Weights of a small transformer language model: 9 layers.
Each number is 500 + 40 x the weight over its row's rms, rounded and kept within 0 to 999. Layers, rows and columns count from 0. Numbers have three digits each. The size before them is the row's rms in percent of the matrix's.

# layer 2 MLP up, 2048x512, rms 0.0878, rows 631-641, columns 384-511
095:494461464427575443519500495469519466461461496523519438533545526425494551475505492594456472541551439486446491420484452542547455466467550502491527486461506527520536446482510496565511541538436529502506522500563493483534530533455540528505526527452503536425505539494547481419494533600473534477483441535489501370464547484608570548414523532551548466525471527408513452527499473469510555534509
097:499558458502538474482440445461509441437514493545523467509489523540561573575483469507523496524511570486525462434480528481521510561492458535505473527454444450560566439538433489544567456492576602450496522581580476486482457557522486493478497495559477490543509474487513503542490522438471528479403500568460513484507505448443556525518543529521499558554471506345523506519539468492471498451449
085:484483524469502481458507480467560479487507490462477526539471524454578425552531484603514503542506526519486484415531493535497491521440428536528536451486491510536469463487559527474454538501440519518588536528523514518510490480513503561523493477554580486420522533481453484505474594534493536505562527482480491505445535495505438547479482525561455484470529453532537520536548509497518475422507
115:523456497498472536594621519459528542521536535526504488515513494523496518498497569473562525525519522484505527514494556452505494525513516561484474437536533506527512548457499566520573533506534503391542533543480488555492477511542560567469517483568466422477559501480437543544536457517506500486487585523458530508512509483608580594422456507498494466490603511470502550455547474500538477464461
099:466543552460478504487467489559552524503534492486522500473545428498538485575544531442438504458448434448491509555537463551546521561467496491545511469516484526467581506559562508498453488562474587453478457480520495456462497466480525474510511518422462500558482519537442623456449468468477475490507491557563524572469489514422461555483516447515467527464465559553445528435477488523545508490502
112:493566504487451492485514464497448512520499444552556468500493478456559549444491503385564557482477498449535489440499510548502379486447520468523537521561556531520499535600526454480488520523559494430508546548549431528484475480522479447442517437511488522484535482453472522544508565448510534533484553483347481466508502466537487567492496442525568512541419525532547543457534403521519488506554
100:510526569492461542508435525482456465477501502588541515538525502573496550550460431500458500503483531490562508498463591479500540533469482504503524578574491504470475499472483513482505586439550517565455522535420514536521480530495499476519543436507477458440499499492477493486479473530468482541483463489499517528430535549485419592532522487634508529500481510472456545493504556479494514473499
098:550469464512506493444523444466491457510471443511513457437523451526502451471436520497502504478587520472507532448515574476507515504438437509477487473509465537477459479498528541534506510484563505517540450547585528512484415472417473538480467547499530512440473510514446506458538454510495549535472513496478503517531452508473494505562501502429529467486537478474425549526453472539503427570433
092:413574448492460425463504528492499507436494475458517463532488518472465481552576528531463548456493476509434530565476457483517490451485502478493485518559509502468456516515500503528530528546447547492536587450527561506470463557480512519443508482547467508470525518439449422510634475520499514477536554474511516488479441500491568497514488433449531507524525475532532559561508536537503546541518
105:472535486498513556566552464546450492503509458480489531494474513500508540557565513529530500498565495541495488410566424548487608475592445485515484526521538490461468464470475514505466487518534459477506431535524528523525605541523461583464601417454406487510417469467532515567496516517455519509535535558502523499576491512464471488528547535516540471528449481464567524487566504485442494550473
099:477557497511561496504472474544505532470477575530501428518496511453483531581518508545536523529481564448428492408525454433494515506533506553508471480483529525496455485539524489476562522533520433546550542513525392531531492524532479473426517469522504520492548508474471488544487523471449504413533511499437525394482405530532524506513534507433483536436454455563461527489524473506554505552428
# layer 2 MLP down (transposed), 2048x512, rms 0.079, rows 631-641, columns 384-511
092:508531497450475518487491441586506573525394494436451558559432558459543475448489524559491496512526510474466429444481440487462525547509519428494551467467520509514535543412493429569594489482455536569441551499482561498537501475488479425485547466508446469530450510533458455380430494537538471483552486528535485537532529463529486445425532492479506541438530508465517512512471500486446488532543
093:411447505519458566494498494527399510533515501451494517440502515479559588460473506524568497454534531529502578536562492504516522519474549494586528479525515491485527485453497491462538391437468544501541514448506494494495485548601513429463479501524490531550485540508507534496487496454447511550550506550480578468516506498509453468493513479409470520485490445512558537507462492456525552528469
105:509449559459506542452534490388501564557528513454446517475465497503526530525513475505555492516461485525451496548477542503529436497474479484528544567491515531474529414500506454566450515499530546489541479543453505500444540525509465507432530474512536504507611461477505435563490552462405554500585552585502540410490534506497422511432520479500443487506518421461452547494513498519482496479513
115:512515443482524521497515582534550538485526527527496477447542532491508544520536536514498580447456486520493449470511541542522518493493486552526492522560571480456524469437449510465548486515536533507504526572490494527529518504470535526529526453454538433566505468484488532532441521511496558520527537580521504483490494499572603575507400503464507446515508481442486556459435553529542464540535
089:555504495542455574508504498516463458487496468561512493490431529498526505492501468483520522548600493532471455446488511517443496465466502516522534512525411484487554524536533533492526521561508447540551489465488455421485533473408483492543475486526533464508467440473524509524499534504542509526521492545467518538482505499548440517510594549552480516459563527487520450509487521461497465465478
102:462563493463475440541523488505413580537503490455513497403521515470596517454484463455562554523528497564522504510521495552483550498514524473538443529531481455564495436519555480514461467505522420534401501485567460497555485436529491527467499462509528568435482514438520502497502544524494549532517506534463508475491536531468503474529570475509529499499508512333567537439496526470501455575474
102:408540536567421500521440490522501526478439467485468482481479526533531532450439473497499447547596517529544493518524552471463525494409462504477569470503429487509521476402542469576493536423534539508457531540472462465475499508484543514477510437435494539475481553481510465496432482523516561563485511569533462472481513513503522487573532478517507490528530467593522510502512508502556501490444
109:450587448527493544505517523491522532529505513460573495436534470526551506521535510493491477442478425502498587514457556570488463485488499473480539468479522441485493507441585566551496491556495502460470567492451489420574437582511437478552476499470534535530423521459487460536494553451532460476559487470506471543463502547456503531499517532447512497481484531425504515423482479459434546563536
079:502502519550484518469519496545519481467552481485530503498494531522454488540576417469493469520463478515491453548509550470539537477585492513441434470486462538508466499506588573498495453543493476449461425546450502499518378530450494473525535498498536466417490420503510452456515483540473454503491482494493478459497495481496556449457555576509507594443444484521445486534475594509548416462474
075:536477485506514467507553497484439455505489484492483492491480507486485487585559511483502436439542516578479546495484459563450557470545530529532472518479549505518515529480521482526508505510489531424452527619465597421524541458542560496531473491578450474456479532444548500463538501485457458559510442485458468552587543539505518525552572529491490507479455498473489492471466556500514465561542
099:504451536468512511490458486502523428524534467535567539499439483485434477541523419519494457494532415595521516511529486455457531522526538470462488483547535574465447519514534475515540518448507512575552492577530478525496397502464458536526530462415512465470515478561564524494538516484454487487510532494523500443487514562459622553548473532476443460499534531538514502549452479575502494487511